{"d_model": 768, "n_kv_head": 12, "norm_place": "pre", "norm_eps": 1e-05, "qk_norm": false, "bias": "none", "tie_embeddings": true, "init_std_qkv": 0.0225, "init_std_o": 0.0279, "decay_shape": "linear"}
Each number is 500 + 50 x the weight over its row's rms, rounded and kept within 0 to 999. Layers, rows and columns count from 0. Numbers have three digits each. The size before them is the row's rms in percent of the matrix's.

# layer 7 attention value, 768x768, rms 0.0225, rows 36-63, columns 640-703
088:515529526481528537525443465483495568423480479433509538490525455453533401494405497525599495490511433503531570531424502628545628563516442513473543475519520511609560398544434448541430437530502497
085:472480500519466436512461471531494482470467469519513447472431507522502543536415488574483554479506450579441398542513514492420531544518478487467517495427498561555438485448457431456605607511487529
081:477465503524439563533454488522385396564504522448471511505533505452578558459486434460514429458610531477630513442464525618521505570416411499499513585567568537557472484619490522438443486595497561
079:427480531516424537537579453540419522478557498457451585580579581457559432498483483496472464454532393588573496507510605581457532513442417562519513446513450479502448558457446485369585469553522516
081:446470555505523500488600476542418552515581444476528432599515517379491515522519562582433476523496517498597667435507462575494519496448540489536585564548574520508526431422476529343514422580508409
080:508468542553509523465478496599495537427550397475531510512443450459493458522432518472483529566486547469517506500437545634414490594448531460522454607492484524527495495529542431399488463515482425
080:469537488489566515491450497568521514470397412526382441515567444527593394462545429496476568423445427470478446540588448486527438521472539509435474498482528532535487523504561466580537515511516507
083:533552489574443501475579431498494504516605469376583596566457460447518469486520487535520520531569563520513540531404461488530446512499600500596550461529544466440523406506518477486463473516520491
080:563448562465550533460482538562537556484520529491466483575516486462514441564451486509462455511535491452553504454486556502475562528430432493612522456512516419489492437412463412426439540481509433
082:459481521441497596474493446566527532513414486444460499485575504548531423502466425469469544485478553492594561481455600534455455536562539457541490455520503458549439486528497540598478522535550437
077:459461576471617562544470568498406456450511462564507537560423448471565381537462547559476454469553557508427546439441533494428461478466524483388516445567505560463502539575564553508488544575488514
083:444554534395519540462432491541489434512492483628504558515542394540449549519585494573487411470500458467425475433497513513535381556557509478470544552563541445545483462596539538494393488488484577
085:516525459510523580504454531434485479502566546502562574430447428594514545495512510477435553534437430454443417554545565518564503513450522447532383461451458452537490531471452438438524558557536494
077:462519386428562530440596418516462425422461522508522480579337448525512524466479499505438463524501507539569494440475487520540515553482477457447408475473488537457527584521516618494552492423618503
079:495544573465507502566424554458502415589570493597513512508565446434501519485480442538533416527486556501458452475486414569499511456477484501457501466485471524501491562484599480530554479509481584
082:512501489452505497530447445488435461457419519457480456470457492470421542472528504482489504487515505524569447461508560478461574503443489555478361495410455476517518584440383479459544525594552494
084:443628486459393515540493585515348489436518484506384477509480481486510428529442471478483504496613480585487546495530471503514575484443412580499435496475477487497445463484477381493475420491450508
089:459526547474489530481426595501454565513446433499549503610519420513506528484472469486478523565563448514486453444476472580439419475476572575505480416513521499579585468636515472593587476481501489
092:433421495464588472483598456487512476526420561487540392451525546533503512494549503553487517389436500506462469425533518427490494483458488488541511511544489529373533457399464544499492441462470571
082:503497567547501563479380506394422467490477516450557466474528454441486490579467478406486517544584471535470488567457462503466449512507423479532423452532500487524526548497540522517438556463461445
085:441499487407509499506484556434498577549437462491550458482489552477491433486470494517461548509537520518462443433483414558531420513489463415470590534432532374580533516588458581532507452434489437
092:494526539463521553589518596477477520472538537548478546471551394545523374522500493496503487464559489522557558583530496506477459474482510493548443505565501501473529540544607558405383502573553628
083:544538542511488477531509466533574506524520527470538475395548512430492532510518550504529433512412494499500566488547547543506476499502546521496530548413541555490478490542502384471562566489524485
079:571586497522491511459535531598594460436490481494526453542506410614545524540591550512409454524536517474502466563422567501505470490540469422554474564532445550496511553483563545495446419532456550
083:489598462535496414539510523460625509470478466463392422562532500447561494528461529436613512414452532452472554487460552553519473485522487471416539453552513495502442443497499480567468448500520502
082:510518501531478459499523583467424528550467429463525507608557553500511407540453461491545378446495481549470524482464568477569443459522476473508509407546551504530478533530502532458469465472482469
086:541576594474498579481421614440595509519479369484469457439486562568590506443470397506475562445526486555457406473516534530505564582500484501513502528499479562522482475417477558567602516501457507
081:518514434483485424573541480560586510475500490456526519524495506527528451542501468432515487458496430441426501519489483435582524443472546556608510539491493512384595504508607564468492493451478487
# layer 7 attention output (transposed), 768x768, rms 0.0279, rows 36-63, columns 640-703
095:479570514457444474528414562571402477541441525462552476518430490503530503539552521542458528466480491514489491548536540529387533509469539499470458368535433487436506656467591527626542507501534501
093:505563492553489540441566506495496597402517529463463474488528551441475496448449513622546523526520526533459473532477513482488445464523585439560511468587458515493528523632566523502512456513486432
092:452546505420479436484559529569636477568479480460503515430519531510444427521535586568485545451479465563527504483397392544491489506539553549551510521449553520468535443493499506619500539472491466
091:514484510490487504529448456530551411431463420447516465508525510542468551433414464492484592564514550445545500471505468442480444495542529604462441506479503453488482502569609470556522481415507390
092:536473534547440490448520555577539510540499466505559533609526529427424435506497400474502427333579436431517489506548484403460413574561442557593422486491472466460459488533573507603499508490386462
092:528532458497407526528418474585453508521408579481569544522592444471398509504565548438524533498515462553480525530453452408486558437578458622536535410449500498481539461537574438526525464489429417
093:510580522459507576558533517516542543550493516472594504481513462435445526524419490483491490487570548513499501525515606610553585441522493460452480497488582387530422539579503573432533535512575518
094:408585418461491457575440484506511486512483460543564510472519417651423526575520431403499427494492381437481498528491582469528502527520462519447530441470503589486574430526465460548493520505546538
091:501472417490541437557433390479523521493471558497445471419531549397468535459637517526542459452531492604464496521535480476456374414562539468418413503521469457491515583557505509539423449544494518
094:564570526483518531425575479411509417480546550526447518523549590484520511619487451547464391418488497586442497514458500482466505472511518573488471492537456505430449493404524491465521370415538530
085:504472540350415530505397512518500500481447535484463511536498453573404618465523521419547461582550422488565502542481456563504468505517398526519543461527484521522416457445418436477500493450456541
090:513494468505430476453498461550461455477502566498475544476465439515508455545472593457518479419463472519491513532488472528535447487410540545484424459564462499451430499453522551576413478494483528
093:454410507518431506490511414419417466368409567506442513483474549523399492498401532562489580469611591486490577579455537437515483437486424443487539468571490525462537423507443591476493424466514523
086:492525488555424477531469549453538546501499406464562471445577506534549563491505587556642507635476501527500488514530524546483451473488489484506509484510453480491536452525428465549442478448532517
092:455487536547432557449551562508433423540459504519432573383484453511559543511429508503474521563514522418539428469539535576487471525494440502503462606618529528505545525590400535511455530494527562
091:495509516507520493568545468546513543417527472538527491457560610451548385511448542478541526522531447446499541476520462522503466572586362529573519464472539492468490421442501465539496453579498501
094:508509465504550464523432512563530492441427465434552532556528515517515554508452480527449560488508470452452459545568487568455513555452472519419547371430505511523587533555521489508491433539494513
097:466523559506572527502488463515482441417555539520440608465475478534479455499441533535499529430486498432540513460460571492576518485562512423540423547509542525441468513388514451484409428502659454
098:479507516490447580459484455427594547511491511447509474499481514494485534439546559550573517496393496444479536495477523523485577396488579526515547537466449509527513537464526510590545541509420565
088:510543440447500438536576443431407487457482470455462559483417582466573450499459511614501476498466565517478517484467502462519598551504572509493536434463459496493521401543481513474408486512494462
093:532556465469524481560338485479524567515510566511377460404549568467523506471429487431565484422398528563627481561595516516504524488422569487517452554491453556442542493455507471584512495609582527
097:503523568509503484501483488514483518443549550530476511539482507524543611448446395523555521526524436465475477538601510455528489580561577467475489553563448451505528468621476486461493496426481516
093:498467519574487515547539505423428478516493486544482495526359500594525390502515520486430500520570442453456573429532614481473583504488416590467539387555509485520555462581502444497451489455521515
091:425449506466448539550513496448501480492500583549556514421462575539483474551456482508569435509394486480514457492546398505484530441440502418540569497506505420510487599568476463511533534541515441
092:515518516517596545589477483518465538532661538545495518549424583564426569504470534444385495570473462497485533535577528495565495582534490470580478453442511514464478598498468500502549444554483502
089:357479406410533499459570412487497612486475607479387515517413495410493549545451540552484467487514485467443506453488461488492449511437471537523501462535507453514472413469569470416503525489512477
097:534489487523499459438541448532462472465497504461476444601484523537466513555442544485533510544503563531533583504466522455489468490571564502465529456506561424526507544558508561516500469427521568
088:489455496493515502538530547499500524473512500441472433462428508563490458474501482483508541564438389491522535494496455468491482560534415441479514550470506562538508519507412528533520540565329625
# layer 7 attention query, 768x768, rms 0.0225, rows 64-85, columns 640-703
076:547554484424560537520458446512545504620542406507425470517408570501453590466587489566527557563541554497511457524567535559478494477578556486523470458475495424452477600460518506612462485523593543
080:593513586496461497438455585467385593514440480434538515415520495506498477467482565548522435533468495560504451458576437487585497466435496469541430542491606457512436453437539550531482501450478500
074:434587541418475393488577466518526444572494522464531533411373583468442432508414491454469449425536448571531520448478575532459481561434524478555533596494548538482517535548452459533530473530469556
082:450485489590531467526542549486460483502474419507385544475477528530532516480486460466399533557524440430442540525492484476450559493434434587503567508538482556505523524535453505525500587547449545
076:499539443541543454608489543542450395538512534453481519515463407449539493510541529490560408525475549501420429550498531516592553396486513542479447540449521452459415433511482504458478549504516450
080:468461531428499475560527455581553452544510433503539494568556555419514479523575450488487542428485531590485504485445494514433552566534490534528442520545552517583483509594585586593508530546441485
080:502484424589544469517546511537471489495497466430471569427485464472437483481469456502613447475568453435483532554537543509523452548493461465413570478472550531498547438475455533452518530496610329
083:432466584483508435485526514430594544487558562513351550472520531577525499500485491387433489535545502425468644567492472527485515418480503574539532481427478500486598591486533426543432522487657526
090:510505586469512496493452433397529508557398610531583442545535498423536518512442508439414470497432595576573582450531534496526454489400634484531459537510605488486400418618445497473597532527521484
089:523468478466545486429509584523454513511523397497490432503589439563559489487500475478428459547526530469505479557411461420494522524457509456573599471420619461483532547536456535616539528541558550
092:467446468504546521412441502483478443546511534534452524552558451527542550497396499501495509493502444488597493510475551618481504475555527552420492489601419368408427500407525477462499457523499482
088:400523491526501440505466571470513469540524478528443568513493491571532495515528454528635463460570504468378537576517513415492518500529439545526510484406511578488532592578329567446481522504592485
102:438610553467439558567538481549507520492487535498523491516454478484490455514550556519412482447502540533544542554496525494474428462520509439445484430544520633458545523608499522532555466387453456
095:588508446498507479402488399441458484499412550489457448448539542422513529433438364511540528486480437541566556577461498511442514531524490461529497520524521434555413524511470436407516529522545542
098:468458477503583492564501444540423538484448523477490522455564556563413544460546452450495518513527506523546448458520434605419493523454477534615544514444489552492461497462591596486545525531447510
103:595526507535539455405564501461566492475521473550418573555473501465563568577524450526625492540492546524572447536468481478484497571481511447446492412568552578578513506596468497427601452538519447
105:519450514533454472457494500510513427459528485506443496571448526562579520495451531493442442497471472509475502599497536503473448450524576473507491437508493465524455510474619487458529508472456498
102:533503439501446532508445544593570470510431520527541537484542527465385472477574535557511467506428517533485498423464543419435544488451511546495395523555447446442574510503561613511536547586524533
099:548482470606496537627552432498508479466419467488527525500482528515558563579504526553617513539535461490433504498557475497516469534478498511468539476493468502543483528485527415474512533434542470
106:555544470485469512541489515555491479498582465470559520558529581542401481357508437485418585447497455453557628524500493496468475518473439470533532498417528512503533503468445531526465566490518463
109:488576487489493527460514575649451512469500523476521495555375470527526587522514531509503370483496487532499550437420569547446532529512481499477508554512501554450527582500481499469473503456554541
108:465472505525660565591601644593491522421541586568616491410589531482522516588529449495479529566463516523530452446523420490333483660537416454519547435479565505535402450570425527542445511512534497
# layer 7 attention key, 768x768, rms 0.0225, rows 64-85, columns 640-703
077:491488488516439491472561576471654433480489548537433579447506479557493526562485527461536445557486425407467566472524383458482483562469462572457509495499511445411544438493485525511465527546471506
072:453395609481489480487512429462452380460467535532535543494484454509540521509563440481565482539444574506532520442478482523483447409538560529606555410572570559506505503513458589477470568486430574
071:483550453544507484433528490415553442513462482530554500484507550568451530524354486476560428460510560481430536488505452491537551486454421522525476643434583440537487526509507449504470510515518487
078:555631568485502517459443519607514545643490484445544441501583483514554512534483500454492504571517494519429506456554558482463525529439463414519444468509492490445427506595479495438521472526495464
070:511539511516538506553500562491476535402555346437495459437432511446554531520481462517500540508439588576511476507475478502477467513493575535514496445460527466470549537592566538512493515489558549
082:543613474376490501442461519557535534487494420571458532503422533433447546377491559488578546475568555470512506529545563530395536570416502413408494635453499586594502534425445421487587510493442488
081:525492518533561575503480584472506578506417467525487436436537483444454556510579555507515512546528503508484478434516442437478530543500490505555440556444432475495378527556535594564459501498502430
077:516486510455543523450475540511473489525465524435565491587479591547559523508441511578536503521476505502462432543475471456592449436538490542458500443578469475577543453528525444445527472409527468
084:598430534565553480571431446450524514458474585478521458464410513510456443562518522523548475560475518531493517428556422562505538482500490492473487522419543417495470462447495516503468447433495480
092:558499526540544502400479482422563426572540512471475427584513526473536486524486439532406497434486495526591464563526467459556492660573599561480508410524549538387445527492569591529572494460420417
090:592433478510459454517474480555533413413344490412588415591552476501533463495467502557505522597463463449410466539487551424562517548576570483484548452504476496582541418539516452475456512498445510
091:527546531490546585441602498482508497486491535441491402544491588504495506422452559497498469483476585402511464447515442582612570426498593489520502519486458565540502444546568543560556452491546547
091:467440502528568613451463528411503495560521619488602567467510508481499474580380593450542502498490547437431470477612548523545484583541497482428510519543558524533519478527532531507515553537571473
097:546457407480604514505449481475528571485573526488494489507537519543478515554437456467449571480484516496543417508554480402529494534489601492399422600576579460455402452514541527603470507501450395
096:518538449580538532470520439495380533416443518560545473540494574536504461408493519512483431438481558450468477472515544494477515512535527573559528510519481569538430544471502550468562467492530502
098:589616505535605589503507501523533465491496592558466519544429522575493431578434487502433561466507429478463429518534498439482507556514499460436504454588567486463481395512535551526478427530605541
095:470568461460436448487375536429483453533506537569468533430497576479530494540491462441462519459469473467435486512359357508467517486419452556480508419514427518597531571449462505522405633600481568
102:528489509544517484492434548518508437443551484530490500491533519476543385507498466557499496467427599427468501414534485586445561405506529630468524506473503491480515508547475601492509448375427529
106:555442511487495402621536538583504365488481444459554407527521505473372529408512557496528547492464514467468532475455460476517500521513420520522552532531520478634522521501431441567465466486488507
101:451483545493445486486489485415479398460561485524499620505527479632455457571428416575478562596480476570547479459490527489514483401509561437496573503593504410440416516475487612510499424553434538
106:348493370432485556473492517487496492573432528565533502517453532521527614559543499460482497437558541425474496534484504538528510411473507503522497508497535494472539475501536496504473479543433439
107:564474561476570444459530500552518522543462499548465494457498562422426530562444492553472508440389406530518563534553516403474573579463442426485528533562481490497402414430465474466482499533515452